config.yaml
num_hidden_layers: 18
hidden_act: "squared_relu"
norm: "rmsnorm"
rope_theta: 15200.0
extras: ["local attention windows", "learned residual scales", "capped logits"]
init_std_qkv: 0.035
init_std_down: 0.0
lr_mult_up: 0.873
batch_tokens: 131072
max_seq_len: 2048
train_tokens: 906800000
max_steps: 6919
Each number is 200 + 20 x the weight over the matrix's rms, rounded and kept within 0 to 999. Layers, rows and columns count from 0.

# up: layer 10 MLP up, 2304x576, rms 0.0525, rows 335-381, columns 0-71
# down: layer 10 MLP down (transposed), 2304x576, rms 0.0489, rows 335-381, columns 0-71
up335,191,232,210,198,196,190,212,175,213,189,194,210,192,207,179,190,174,197,184,204,193,211,182,163,186,228,246,254,199,173,227,194,230,209,240,193,180,175,188,182,200,234,176,178,205,234,170,215,216,243,185,204,177,178,230,148,150,241,188,204,225,188,157,204,205,201,197,159,174,211,176,203
down335,176,220,188,233,201,188,180,185,195,211,169,205,200,208,171,164,201,181,188,182,187,200,185,175,194,199,197,179,219,166,216,190,193,205,174,194,195,208,217,224,185,215,186,194,184,202,189,234,174,169,196,208,195,215,219,220,202,196,190,212,190,214,212,185,227,196,202,224,225,137,180,216
up336,191,219,224,212,218,214,187,203,188,190,182,206,217,219,147,213,196,182,215,199,181,178,212,207,194,176,213,216,214,183,163,200,243,187,224,238,180,185,245,227,208,179,227,217,184,246,191,174,199,190,225,190,220,202,225,190,161,188,185,211,197,191,182,199,201,175,171,176,227,203,215,193
down336,202,200,174,178,169,238,215,226,195,215,233,193,198,210,186,163,179,191,204,204,183,221,213,177,236,163,207,216,199,196,219,197,206,224,186,217,191,214,175,245,213,196,190,205,190,220,176,191,199,245,185,201,171,211,217,219,191,172,195,211,223,178,198,184,252,183,192,162,222,203,190,202
up337,219,240,199,212,200,219,203,198,203,220,229,194,189,211,214,210,194,223,180,207,215,222,186,183,216,204,226,214,184,212,190,194,224,203,209,224,182,213,194,208,209,190,216,189,169,228,201,198,201,218,231,201,156,204,208,180,191,215,177,193,227,211,207,214,179,200,194,153,174,224,235,190
down337,219,182,185,192,222,187,197,220,199,197,213,184,223,179,197,225,197,182,181,173,212,209,184,187,203,206,176,181,198,222,170,176,219,171,162,194,216,187,164,213,208,163,177,196,206,186,160,181,216,207,224,224,202,184,187,187,220,185,172,215,170,188,213,199,181,207,201,188,171,177,190,155
up338,182,215,185,232,210,202,201,178,227,209,201,208,174,171,190,198,209,179,167,202,236,217,198,207,218,214,199,187,188,205,194,175,224,178,187,180,172,192,216,187,199,191,211,255,201,231,215,244,208,192,219,198,188,226,216,198,212,201,176,229,199,172,161,201,179,201,194,226,169,206,181,198
down338,191,184,207,194,221,201,181,215,208,219,204,195,184,177,220,205,227,188,222,186,199,200,190,233,199,223,194,210,207,200,189,186,192,214,188,183,199,246,211,243,216,158,196,178,211,214,188,172,201,172,219,177,214,165,209,189,187,207,204,256,196,214,232,207,218,209,198,185,203,180,219,203
up339,221,217,175,202,202,191,179,200,217,234,117,150,206,206,244,213,242,186,162,195,170,203,182,173,183,240,190,213,190,198,177,187,201,189,172,187,152,194,183,183,223,220,206,194,201,221,175,214,219,170,185,185,173,210,222,181,190,197,193,216,183,231,191,171,199,226,234,166,194,170,164,234
down339,173,203,191,223,219,209,152,187,236,181,184,209,230,191,206,204,219,190,196,213,179,142,214,216,186,200,242,173,230,202,217,162,172,198,195,210,156,197,258,201,220,177,221,163,174,242,224,192,212,182,182,200,170,197,186,189,193,200,170,233,191,220,168,181,189,188,200,222,220,188,234,175
up340,217,178,190,185,194,208,205,191,229,186,203,228,197,207,176,212,205,185,212,223,214,184,212,218,210,215,216,206,200,200,219,178,203,194,173,198,193,196,209,191,200,189,189,206,169,216,187,204,196,185,206,216,163,219,183,163,196,250,188,202,215,204,171,167,223,228,220,201,203,184,171,213
down340,194,182,202,165,213,214,192,206,184,210,198,198,215,176,227,206,212,198,216,186,192,204,173,218,183,198,221,177,184,185,227,208,218,239,220,203,214,192,185,201,215,222,205,187,197,185,200,209,186,217,227,186,192,217,193,196,223,204,181,175,202,198,212,192,156,178,181,218,185,187,185,174
up341,200,215,223,209,215,169,183,210,215,186,153,212,185,213,201,207,170,191,182,209,219,217,177,205,209,192,199,183,221,207,184,194,204,193,191,216,193,187,227,187,231,191,157,201,160,231,217,197,216,240,185,209,219,225,204,165,197,209,218,198,242,188,215,169,230,179,154,185,224,147,200,180
down341,187,165,187,154,225,185,178,227,202,203,185,202,176,183,169,208,204,182,208,198,223,213,215,182,203,194,168,194,185,191,219,205,221,204,178,196,199,199,196,210,194,211,212,206,201,204,193,196,163,201,217,173,212,197,209,205,179,199,220,201,209,208,178,168,196,222,216,202,185,204,188,197
up342,195,175,218,222,185,204,203,196,211,200,199,206,209,198,181,209,206,209,202,172,217,217,169,174,192,203,187,209,180,186,206,208,236,190,173,191,174,194,220,183,240,203,202,206,212,201,191,210,172,198,197,199,169,226,203,206,174,213,178,209,191,201,180,203,196,197,182,193,196,170,153,197
down342,179,231,180,200,205,197,179,198,200,220,187,207,197,196,218,148,199,196,208,214,187,192,198,212,212,216,208,226,196,213,166,187,206,210,215,222,216,223,201,212,208,188,199,201,183,211,212,178,208,222,193,207,162,194,196,184,201,184,230,191,206,233,212,211,188,204,212,205,202,231,208,176
up343,173,246,208,243,188,225,174,201,179,221,178,164,226,205,183,207,213,204,216,221,230,193,204,250,235,172,192,175,218,227,169,189,199,192,236,227,221,253,228,160,205,224,182,189,228,192,198,164,212,191,219,188,204,230,178,248,218,189,198,224,206,161,226,195,140,216,217,220,145,164,181,164
down343,267,202,263,191,201,169,200,200,213,181,223,177,168,161,255,203,220,223,195,218,189,173,215,200,223,237,190,208,227,236,201,191,152,207,214,195,183,172,210,196,197,182,179,222,187,208,215,188,149,201,215,178,205,172,208,171,177,217,204,180,203,186,188,180,195,216,223,219,206,209,158,185
up344,159,169,200,193,208,217,190,199,178,204,158,172,183,204,185,193,198,150,167,200,207,147,180,208,206,215,213,198,188,186,168,185,194,189,201,212,185,206,227,198,216,217,193,198,184,202,193,190,201,222,214,215,191,171,201,187,215,191,181,182,238,188,193,248,183,205,180,196,193,169,210,201
down344,191,166,196,221,202,222,215,193,199,224,227,216,217,219,202,178,233,176,202,210,179,210,203,196,236,184,244,221,194,227,250,212,205,230,212,207,171,179,205,190,188,187,219,201,209,181,215,201,192,221,216,199,193,192,176,197,199,221,196,195,200,211,202,167,207,230,214,224,179,178,185,197
up345,207,162,219,220,195,210,228,235,188,205,198,206,191,216,219,194,206,202,220,210,219,184,196,212,241,224,228,182,198,202,197,183,219,163,191,197,176,202,196,195,238,200,221,216,224,189,198,207,249,191,223,182,191,219,223,177,194,204,201,203,194,202,212,202,205,188,221,186,166,208,190,219
down345,215,151,196,218,208,215,201,210,191,220,170,198,223,195,200,226,212,190,178,199,194,195,201,203,247,174,208,208,222,187,160,205,192,201,199,192,207,148,203,207,214,235,227,182,223,227,174,177,194,237,204,196,216,184,196,217,191,197,187,193,179,186,208,247,199,201,180,194,201,210,208,216
up346,220,205,222,221,196,201,200,214,221,225,217,193,193,220,212,236,241,167,197,205,227,223,209,176,203,244,194,208,180,182,226,177,179,218,188,221,178,188,211,221,202,202,212,206,227,194,223,212,212,219,195,191,190,206,249,202,209,185,186,167,182,175,205,197,200,210,179,184,174,169,229,181
down346,194,186,173,146,170,195,208,196,215,186,201,208,162,182,167,194,209,227,222,163,191,196,203,175,188,167,206,206,211,193,198,179,200,193,213,186,220,178,189,169,188,227,232,181,181,188,190,219,179,217,164,213,191,195,167,225,189,198,230,167,180,218,225,234,204,251,242,220,183,191,199,243
up347,194,214,213,193,178,221,202,187,209,177,226,150,186,211,181,193,186,197,199,198,216,213,193,223,206,210,243,192,205,204,185,208,199,233,192,171,203,202,209,208,187,258,193,183,170,214,206,207,239,205,198,171,201,202,237,199,233,176,183,176,203,190,187,213,189,215,214,188,189,215,217,202
down347,206,193,206,237,177,135,223,201,227,226,184,207,202,161,207,221,169,195,186,204,201,179,218,214,213,224,193,194,203,215,185,215,211,197,169,193,204,194,221,218,185,195,236,201,212,220,187,208,203,170,179,193,221,225,142,210,208,227,233,222,192,194,226,190,181,200,208,231,245,165,205,209
up348,183,219,225,190,200,199,201,203,224,198,208,181,195,175,170,209,192,192,182,221,205,182,194,201,169,197,187,171,192,173,214,232,219,165,191,186,212,219,204,165,232,225,210,228,197,192,201,226,198,177,225,187,207,176,171,192,197,193,214,200,208,178,193,203,195,182,192,204,155,184,221,194
down348,208,203,186,173,217,163,218,205,176,221,203,237,193,189,181,197,189,202,200,188,190,181,202,190,208,177,189,219,222,231,212,227,217,195,213,191,208,165,227,199,174,199,169,212,198,218,219,201,163,195,202,174,212,189,158,196,213,240,194,199,201,195,231,190,207,207,187,216,228,185,195,190
up349,201,201,192,177,216,207,216,207,212,186,179,168,219,210,185,211,192,138,221,189,173,185,191,212,194,207,219,199,162,213,210,202,221,191,205,208,223,216,212,201,179,187,199,211,224,187,165,197,220,221,185,191,223,179,200,181,186,170,199,219,183,191,182,187,186,202,201,219,198,140,196,161
down349,155,200,204,202,187,207,205,210,214,187,223,201,212,210,186,160,203,207,181,186,224,209,213,191,187,224,204,194,214,207,183,225,200,210,213,183,210,228,209,180,203,195,224,205,212,204,185,210,211,207,204,203,192,206,209,211,217,199,190,193,179,196,200,183,203,187,212,195,233,201,185,149
up350,189,193,193,224,231,205,200,208,180,217,154,206,206,214,183,217,196,187,193,175,210,201,208,190,188,180,194,188,225,193,232,194,195,184,180,194,198,214,208,199,212,200,191,185,228,201,206,212,202,213,185,216,231,211,177,202,208,229,208,222,179,179,221,215,180,186,212,196,194,155,226,187
down350,218,199,187,194,203,195,170,210,219,203,202,190,217,227,193,201,207,184,212,209,241,206,197,224,175,217,197,207,210,195,186,213,201,189,221,239,220,183,180,213,209,234,190,172,220,203,208,186,223,192,201,186,200,175,210,205,220,203,220,184,211,182,210,196,228,213,223,198,218,210,205,218
up351,218,255,194,201,193,215,171,176,245,194,177,202,200,209,205,193,221,188,165,191,183,166,168,161,220,243,239,204,211,199,210,225,217,182,169,199,199,200,193,216,214,163,213,156,205,192,188,166,225,196,213,207,151,221,197,181,159,188,185,178,223,215,162,186,200,207,202,186,281,214,170,161
down351,187,215,186,182,205,175,222,177,170,206,179,182,216,211,201,212,193,182,219,188,221,198,192,216,239,169,204,196,193,173,199,207,187,213,171,178,208,162,177,191,198,195,160,182,179,181,208,167,206,251,196,205,175,220,200,236,198,184,203,223,202,191,198,213,190,178,220,181,219,173,171,209
up352,200,202,187,196,196,182,164,182,226,237,216,194,185,189,205,197,205,147,208,220,218,190,205,206,196,179,205,164,203,206,206,201,217,164,193,222,219,195,224,211,198,208,197,195,201,202,196,234,195,228,224,212,158,189,181,188,217,188,201,227,181,190,160,225,174,222,187,186,181,179,173,172
down352,242,169,256,214,167,230,219,194,174,206,170,215,215,221,227,213,215,169,232,213,181,220,196,160,208,211,173,201,170,210,218,192,192,195,181,206,206,197,202,193,195,225,159,192,200,206,220,194,203,227,193,183,193,204,195,168,172,172,167,208,181,198,173,223,212,182,151,204,180,232,165,169
up353,193,221,199,209,179,211,205,193,213,203,206,190,222,222,191,232,210,197,216,201,205,228,217,208,230,195,205,178,193,189,206,205,193,211,218,212,202,203,197,193,192,212,209,168,201,225,167,199,222,204,196,193,166,227,209,199,188,187,201,202,213,185,215,183,177,196,211,205,197,205,179,197
down353,186,176,184,210,207,215,206,193,209,211,200,189,173,204,194,170,206,217,189,200,210,176,190,174,199,222,174,160,226,197,197,189,191,219,206,191,200,208,189,203,210,194,216,197,213,211,194,223,199,170,208,204,230,190,207,230,193,196,175,199,175,194,179,189,187,212,186,194,170,190,195,192
up354,199,231,177,187,205,229,176,197,190,190,206,211,202,212,196,182,231,207,167,210,202,208,196,196,183,215,188,178,177,197,210,211,240,219,213,215,192,215,217,218,233,237,204,190,218,207,254,205,193,188,225,194,203,183,185,218,190,207,199,215,189,174,167,183,197,190,214,216,230,185,173,188
down354,186,218,213,191,170,194,184,214,163,196,218,188,207,217,207,195,252,223,182,194,213,182,158,206,171,187,153,166,173,194,181,222,191,162,200,213,206,184,175,230,206,205,169,213,204,183,193,221,191,194,258,226,173,171,158,211,223,223,204,190,201,205,201,181,240,244,229,220,191,219,187,201
up355,223,197,162,218,194,178,194,199,224,176,196,217,186,168,199,216,202,182,212,202,214,188,182,212,215,175,197,186,199,184,241,200,178,197,195,181,194,225,175,176,214,218,189,225,194,193,215,195,213,195,199,183,221,210,215,193,207,194,172,192,224,203,208,220,186,219,200,180,177,201,212,202
down355,189,219,227,214,210,214,218,191,204,216,228,166,219,203,213,172,172,224,182,191,218,165,194,199,202,209,200,191,189,205,191,202,189,192,212,197,216,204,183,202,172,193,220,195,208,180,194,224,206,192,226,229,207,192,196,213,189,218,194,186,212,210,203,219,166,190,209,174,199,209,231,172
up356,194,196,201,209,203,255,199,183,164,188,202,197,168,185,195,216,204,153,229,189,214,214,211,206,189,187,214,186,215,185,224,209,212,202,204,217,178,226,210,145,173,212,222,175,226,207,188,203,204,245,220,177,176,155,201,188,201,184,196,187,200,201,232,179,168,206,195,223,198,217,178,166
down356,210,187,186,213,214,202,230,202,181,189,181,207,151,181,159,175,238,206,205,208,189,217,222,215,197,204,215,195,182,195,229,219,167,214,197,199,204,202,218,196,165,198,179,193,206,214,204,158,230,199,231,194,200,186,232,213,177,222,201,178,179,194,210,171,150,211,221,219,212,196,190,203
up357,199,198,199,183,202,228,204,177,237,173,215,194,182,223,158,192,231,228,163,216,183,153,175,189,177,219,176,204,211,219,231,208,208,196,209,208,204,220,165,189,218,207,203,199,185,189,226,229,186,192,237,218,186,205,207,167,187,219,176,209,200,216,199,176,163,222,215,207,208,216,196,154
down357,207,182,226,220,241,172,202,188,184,239,221,239,218,182,208,216,182,205,194,176,228,229,222,226,201,215,195,192,224,210,180,204,199,217,205,190,228,172,201,222,183,188,217,191,172,191,210,195,210,191,180,205,188,174,221,171,195,215,204,209,201,176,213,212,202,176,158,191,221,204,210,192
up358,196,182,208,213,214,190,191,209,189,207,219,177,221,237,226,223,200,194,175,205,223,216,189,180,209,198,212,207,230,202,206,221,238,196,178,174,187,207,207,172,190,189,208,208,205,188,218,228,172,224,200,206,190,198,196,182,207,181,185,238,202,219,202,202,140,192,174,189,203,228,190,221
down358,191,205,194,210,232,210,174,210,207,241,231,213,200,248,246,165,203,171,211,171,213,214,162,205,179,236,210,231,220,211,191,192,204,198,219,193,218,206,217,184,196,260,195,200,155,170,209,193,255,167,209,196,197,174,207,204,221,175,175,194,210,239,210,193,194,206,203,237,186,204,199,186
up359,169,161,210,198,203,182,190,189,235,182,216,210,239,173,192,208,196,156,199,191,205,221,196,199,221,199,193,219,137,169,203,179,228,197,170,208,182,206,223,205,188,156,192,199,180,235,221,227,201,243,224,215,202,232,201,176,192,190,200,173,234,164,192,200,207,183,210,194,216,207,186,229
down359,199,202,195,203,192,185,221,218,238,225,186,204,207,220,197,170,170,183,221,192,207,197,199,212,154,200,179,178,174,209,184,210,195,225,200,183,199,172,241,194,203,235,208,160,179,162,195,216,165,227,195,201,175,162,186,237,187,213,211,224,207,183,223,189,193,178,203,182,214,193,205,203
up360,244,189,165,182,189,223,190,193,159,196,190,186,119,200,174,195,193,186,180,194,198,180,194,179,238,215,193,189,192,194,165,197,238,209,164,228,208,225,195,226,159,218,167,152,166,223,205,222,207,175,200,189,187,179,202,167,167,223,192,222,216,181,196,170,204,191,208,177,216,206,205,175
down360,230,209,182,196,188,220,188,204,189,210,247,206,197,176,198,181,198,202,212,208,191,180,207,197,188,175,182,174,208,204,221,150,210,200,210,225,219,197,209,181,187,175,214,204,189,183,222,167,161,223,211,203,192,179,186,209,188,184,207,217,177,233,199,221,167,201,224,202,201,203,187,216
up361,194,225,185,207,202,190,253,193,211,211,192,215,207,233,197,254,164,197,212,237,207,226,199,208,211,185,226,185,214,174,211,210,182,198,192,189,174,240,210,183,219,186,208,177,195,209,215,180,184,203,215,174,184,179,194,189,186,196,184,186,232,188,186,224,201,232,178,203,204,164,173,197
down361,215,174,203,194,197,197,177,203,197,180,165,205,215,215,172,212,213,209,163,217,219,210,200,188,195,212,205,179,224,199,143,203,159,218,174,226,222,164,194,199,192,219,158,199,196,228,201,206,228,196,201,203,200,204,229,188,183,246,224,168,211,215,193,199,201,205,224,191,170,214,188,190
up362,209,214,154,190,200,194,202,196,201,213,186,181,240,211,172,175,208,198,186,186,182,203,154,191,207,199,193,191,224,188,210,218,178,202,198,210,210,198,194,191,197,203,224,216,200,180,183,199,213,184,206,241,200,204,207,192,170,231,192,201,217,199,167,191,225,170,156,204,227,211,196,214
down362,205,220,202,185,226,205,208,187,201,221,186,198,228,214,193,192,215,192,176,218,186,228,194,178,209,178,191,193,198,175,222,216,201,182,197,238,191,205,202,214,190,241,236,183,187,170,231,217,220,166,199,186,172,163,218,183,233,211,234,180,158,175,210,200,201,218,176,202,226,176,176,237
up363,197,228,193,206,233,225,236,223,217,206,209,182,196,192,194,207,210,173,204,188,194,220,202,190,198,213,203,194,150,217,229,187,222,208,173,210,201,219,204,203,213,176,222,192,183,241,188,167,179,206,213,214,206,191,234,177,173,165,181,168,191,221,186,212,158,227,211,184,218,211,220,184
down363,174,203,182,222,206,159,181,185,187,205,226,235,233,178,172,214,192,206,216,174,189,207,180,187,188,180,173,208,195,171,232,192,221,203,202,190,215,197,187,176,202,206,218,206,198,189,190,201,183,181,192,180,221,187,182,179,196,183,191,198,202,218,198,206,170,186,211,192,212,204,213,202
up364,249,239,232,206,222,208,229,172,181,222,194,215,197,160,202,185,210,185,232,226,186,232,199,209,237,227,174,232,202,212,219,235,201,206,209,159,184,206,208,213,182,168,215,205,203,202,211,187,207,177,186,195,195,185,221,198,178,210,165,159,258,190,207,193,202,222,228,196,200,164,213,223
down364,204,208,175,226,227,174,196,161,226,203,198,215,220,215,196,203,206,217,182,216,193,169,208,208,207,213,190,214,203,211,174,218,198,196,195,176,220,206,204,191,195,183,218,205,204,214,180,222,187,214,180,189,200,210,217,190,220,215,174,186,230,178,192,221,176,220,160,230,177,186,181,187
up365,217,224,187,184,238,231,227,212,184,198,185,197,193,234,212,219,220,196,200,196,230,205,179,220,194,234,202,184,161,218,234,180,220,144,192,191,187,247,184,199,201,196,219,194,183,221,204,202,188,182,202,180,154,231,208,189,165,209,213,206,191,187,195,181,208,212,227,204,180,169,217,211
down365,211,209,197,188,197,197,190,197,202,216,220,215,179,211,176,208,204,191,171,202,210,183,207,231,191,160,193,191,147,204,221,201,153,175,171,182,210,208,193,213,204,222,228,193,185,188,190,207,183,169,197,194,217,166,221,214,169,206,242,227,216,214,203,191,218,222,202,208,204,212,213,207
up366,148,185,211,173,212,206,202,198,223,211,197,212,194,190,170,203,182,156,198,207,199,201,217,213,172,196,186,215,203,179,220,193,168,185,206,211,204,205,202,210,198,182,193,189,193,222,225,193,207,194,215,217,187,195,166,194,196,198,189,196,180,180,171,209,240,192,237,196,215,183,193,239
down366,214,216,208,201,184,209,197,192,175,198,212,186,196,191,173,193,208,223,199,186,201,185,216,228,204,209,207,196,201,194,185,197,198,193,226,204,202,208,190,198,179,199,191,218,206,235,182,188,203,224,193,238,178,187,195,201,182,266,196,204,188,178,208,203,197,223,175,227,214,241,218,196
up367,213,208,202,194,186,190,211,225,220,173,218,200,217,185,179,191,180,178,174,216,175,198,153,216,202,188,199,241,188,175,179,214,198,222,216,184,174,189,185,229,197,214,215,198,183,200,196,203,216,180,230,229,149,199,203,182,213,213,196,203,176,168,173,239,232,196,186,208,207,162,201,188
down367,212,217,172,169,205,205,188,203,185,193,198,178,208,185,191,182,183,195,177,195,193,214,149,183,182,210,176,171,209,219,198,197,169,161,184,192,204,164,195,219,200,201,183,208,205,251,204,190,168,209,211,193,198,191,222,210,200,186,199,202,194,188,215,217,173,185,189,223,214,225,176,167
up368,235,223,204,227,225,234,244,191,203,235,214,173,181,177,184,211,241,170,213,189,208,208,194,180,218,165,194,192,214,203,243,228,198,186,207,199,204,161,200,214,161,230,222,177,206,215,207,226,196,186,248,214,226,219,206,212,176,232,187,195,213,193,180,205,224,177,188,209,203,191,202,214
down368,204,183,182,176,177,224,185,202,187,186,197,171,208,186,179,201,182,180,221,203,198,209,206,196,206,204,254,210,221,200,181,220,223,173,200,216,188,178,196,195,201,214,174,181,170,180,227,186,198,210,246,198,190,209,192,203,167,229,230,209,216,241,204,217,207,160,177,218,182,195,175,192
up369,201,206,206,184,210,210,187,179,187,243,196,157,182,222,193,184,196,210,196,190,217,192,218,186,186,199,227,237,204,189,189,193,216,214,183,211,188,194,219,191,196,202,214,226,235,175,202,201,211,193,235,196,211,191,209,218,183,210,182,175,213,201,178,208,220,148,219,153,185,211,204,200
down369,189,202,193,181,162,189,207,192,219,165,189,229,216,200,198,212,200,207,212,197,195,197,163,192,222,192,193,176,207,187,233,186,212,175,224,179,185,218,186,204,197,185,172,171,154,218,187,179,164,218,180,205,205,208,174,186,234,197,225,244,185,209,217,174,196,230,203,205,201,219,210,223
up370,187,205,220,193,207,205,202,146,200,211,220,183,216,234,186,221,204,175,174,168,204,236,190,193,200,232,207,182,174,206,235,167,228,207,220,203,198,233,177,184,193,217,215,194,172,199,219,223,203,212,208,198,194,206,200,202,184,189,188,187,179,214,223,181,205,200,200,229,204,205,226,219
down370,220,214,213,145,202,168,184,217,212,184,173,180,215,207,168,211,222,183,207,191,212,169,219,206,176,214,170,181,154,178,205,213,211,213,198,199,188,218,215,196,168,206,178,198,214,202,228,232,215,187,242,199,196,217,177,182,183,213,209,178,207,219,202,183,214,213,200,235,178,190,228,193
up371,191,185,192,211,202,226,220,189,202,171,209,175,219,208,219,217,216,190,197,220,194,189,205,237,227,227,162,210,213,185,179,189,179,207,195,178,205,166,188,194,235,206,182,178,215,189,194,203,211,215,225,188,192,181,191,222,195,236,194,218,205,191,211,199,173,201,226,196,212,172,205,193
down371,194,205,220,203,203,207,190,184,216,189,199,169,235,200,208,211,164,197,217,217,204,186,231,244,237,218,215,201,192,221,203,198,183,192,221,207,206,169,213,217,205,213,176,224,194,213,183,178,199,202,164,215,186,180,178,229,243,201,214,188,226,219,185,204,190,217,216,205,192,184,179,151
up372,209,193,213,204,179,235,213,200,173,215,189,182,201,204,187,210,176,193,178,259,203,214,176,192,209,230,196,205,183,202,178,221,207,205,191,217,189,210,224,187,210,228,225,201,217,181,190,226,219,228,226,260,174,175,222,213,182,179,195,200,194,210,203,176,178,209,209,189,173,217,186,162
down372,204,187,206,232,183,224,194,218,191,194,190,196,204,227,188,192,205,179,192,194,189,218,199,222,208,190,167,238,192,232,189,217,181,188,188,190,190,199,200,202,199,185,183,186,189,214,224,217,198,212,206,203,223,191,207,234,197,150,155,235,232,202,201,197,206,204,206,200,227,211,193,174
up373,245,236,226,192,232,180,215,159,190,202,221,193,201,242,197,209,199,174,190,205,211,204,204,229,227,186,238,180,226,196,206,203,199,230,162,184,218,214,202,209,201,197,224,179,202,186,225,203,166,204,215,177,215,198,203,170,206,171,219,230,195,192,199,205,172,206,217,189,193,176,217,166
down373,194,208,213,229,179,206,190,210,216,153,187,199,217,205,189,193,211,203,196,206,220,217,197,191,217,209,211,214,177,205,196,184,212,207,200,205,178,190,206,191,165,174,180,189,194,205,209,203,212,185,206,222,155,197,225,173,204,256,198,194,219,218,214,173,217,203,198,207,257,199,184,226
up374,210,244,208,228,205,199,187,178,188,184,200,186,207,181,209,202,185,224,216,206,183,171,215,207,237,193,236,172,203,212,198,201,210,184,180,205,203,190,195,184,228,195,175,192,177,223,208,210,208,176,214,225,223,190,188,231,217,199,209,163,226,165,203,220,186,176,182,192,211,191,205,179
down374,196,178,211,200,225,201,235,195,190,193,207,219,180,176,179,209,231,180,189,204,229,209,175,205,194,217,212,211,217,206,206,211,197,223,231,189,194,164,199,187,152,192,202,197,188,164,213,215,206,204,212,208,201,185,176,203,189,218,165,208,206,178,203,179,223,222,209,183,231,168,210,178
up375,191,213,198,168,228,186,181,217,176,224,225,196,170,199,185,195,225,177,181,179,214,195,208,210,201,224,181,218,208,215,170,182,234,187,166,203,198,195,211,199,191,207,229,232,225,170,227,189,168,191,222,180,204,201,197,192,203,192,175,198,182,185,180,190,233,196,209,179,206,184,175,200
down375,206,195,192,207,217,198,210,198,222,200,197,191,212,189,211,190,214,202,183,182,204,168,184,195,195,178,217,199,212,192,204,218,186,240,220,207,200,187,210,192,224,202,208,222,204,183,184,190,190,190,222,199,214,220,198,194,211,214,196,190,204,204,199,198,180,174,150,193,196,205,222,207
up376,207,198,209,219,195,192,188,179,230,175,197,196,187,203,196,215,188,206,170,202,196,213,198,172,196,165,202,182,207,214,199,198,197,178,216,209,191,198,212,230,216,182,215,190,196,211,183,179,171,225,192,176,230,209,211,194,211,193,197,201,199,167,188,198,218,180,195,200,216,166,224,202
down376,196,211,195,190,167,217,222,204,186,205,176,198,227,184,207,238,207,225,192,204,188,201,218,174,213,211,201,236,194,206,218,196,197,221,183,212,215,201,211,226,204,197,199,186,200,207,190,227,201,167,201,192,180,192,224,164,196,189,200,207,178,214,210,212,213,200,225,223,194,208,204,179
up377,182,187,184,202,223,155,180,209,180,192,157,206,198,211,196,237,219,199,225,230,212,179,176,246,184,226,193,178,194,211,181,185,212,227,187,193,216,226,185,193,168,207,194,197,208,221,195,218,195,188,215,191,206,228,197,158,213,195,197,216,213,199,162,215,164,223,205,204,158,156,182,212
down377,186,201,213,177,197,200,174,176,211,202,236,202,188,211,197,206,190,172,195,198,197,232,219,210,205,184,213,159,242,187,210,187,201,163,199,237,218,157,206,210,238,223,216,197,199,206,194,182,222,214,195,208,183,204,185,198,221,223,197,220,165,231,174,207,174,220,214,216,163,185,204,203
up378,233,187,198,221,159,189,247,179,210,187,187,180,201,206,211,255,214,218,188,190,214,231,175,221,226,202,189,250,184,202,180,203,222,206,197,216,153,221,192,193,211,198,206,206,172,210,230,200,209,214,196,215,192,214,183,180,211,247,170,201,197,182,197,165,246,213,179,198,194,203,202,213
down378,187,209,222,160,178,194,236,204,240,194,222,239,149,127,184,202,176,188,201,154,195,231,168,198,197,221,188,215,196,179,204,195,192,241,173,189,201,214,211,191,195,196,213,192,223,162,204,190,217,205,205,215,219,214,217,214,205,211,165,154,190,186,222,224,190,195,209,216,221,162,218,177
up379,180,213,191,200,173,179,238,188,230,151,221,157,208,211,200,188,216,190,169,173,228,190,186,237,197,201,211,195,220,208,223,184,221,232,191,196,200,200,203,180,194,179,208,212,192,219,199,218,250,238,213,189,208,196,194,197,206,195,205,184,218,197,221,212,207,216,196,205,171,191,212,177
down379,167,183,218,206,221,163,207,212,202,190,210,197,227,173,199,143,224,199,222,175,195,249,208,201,200,200,166,195,194,184,205,206,201,168,184,225,200,190,174,167,210,208,222,205,161,190,170,212,168,203,198,206,190,189,194,206,223,194,176,163,151,220,202,165,213,206,168,223,209,193,238,193
up380,206,193,253,174,189,193,189,186,168,196,151,200,234,173,182,204,219,180,204,238,203,178,204,209,225,179,223,189,151,177,229,165,201,205,188,214,180,222,209,186,214,196,201,183,191,220,216,180,191,201,226,247,206,178,241,171,189,224,171,222,201,174,228,182,210,186,174,168,186,197,162,121
down380,172,211,175,228,186,178,194,225,136,208,184,194,188,210,219,232,239,198,169,187,227,193,169,193,173,195,226,200,193,218,181,218,200,227,192,203,255,216,209,198,194,205,213,188,168,185,243,212,170,219,224,178,212,193,204,215,219,234,207,246,199,206,214,215,224,198,159,206,186,195,204,213
up381,182,193,236,182,203,181,175,223,215,187,188,239,180,185,197,193,183,204,194,259,166,190,191,193,225,231,178,208,176,207,202,199,205,187,178,200,186,205,223,219,196,179,228,186,211,217,192,170,214,224,192,225,203,182,221,192,224,184,209,218,225,187,153,172,231,206,222,176,227,218,201,175
down381,219,225,176,181,195,164,200,187,224,212,174,182,210,223,168,209,200,233,199,185,196,167,177,209,186,202,239,175,201,197,181,170,181,211,204,174,177,195,210,196,207,182,211,185,210,195,210,184,184,220,181,228,199,224,176,186,225,216,218,215,167,184,202,171,173,212,195,188,212,218,153,233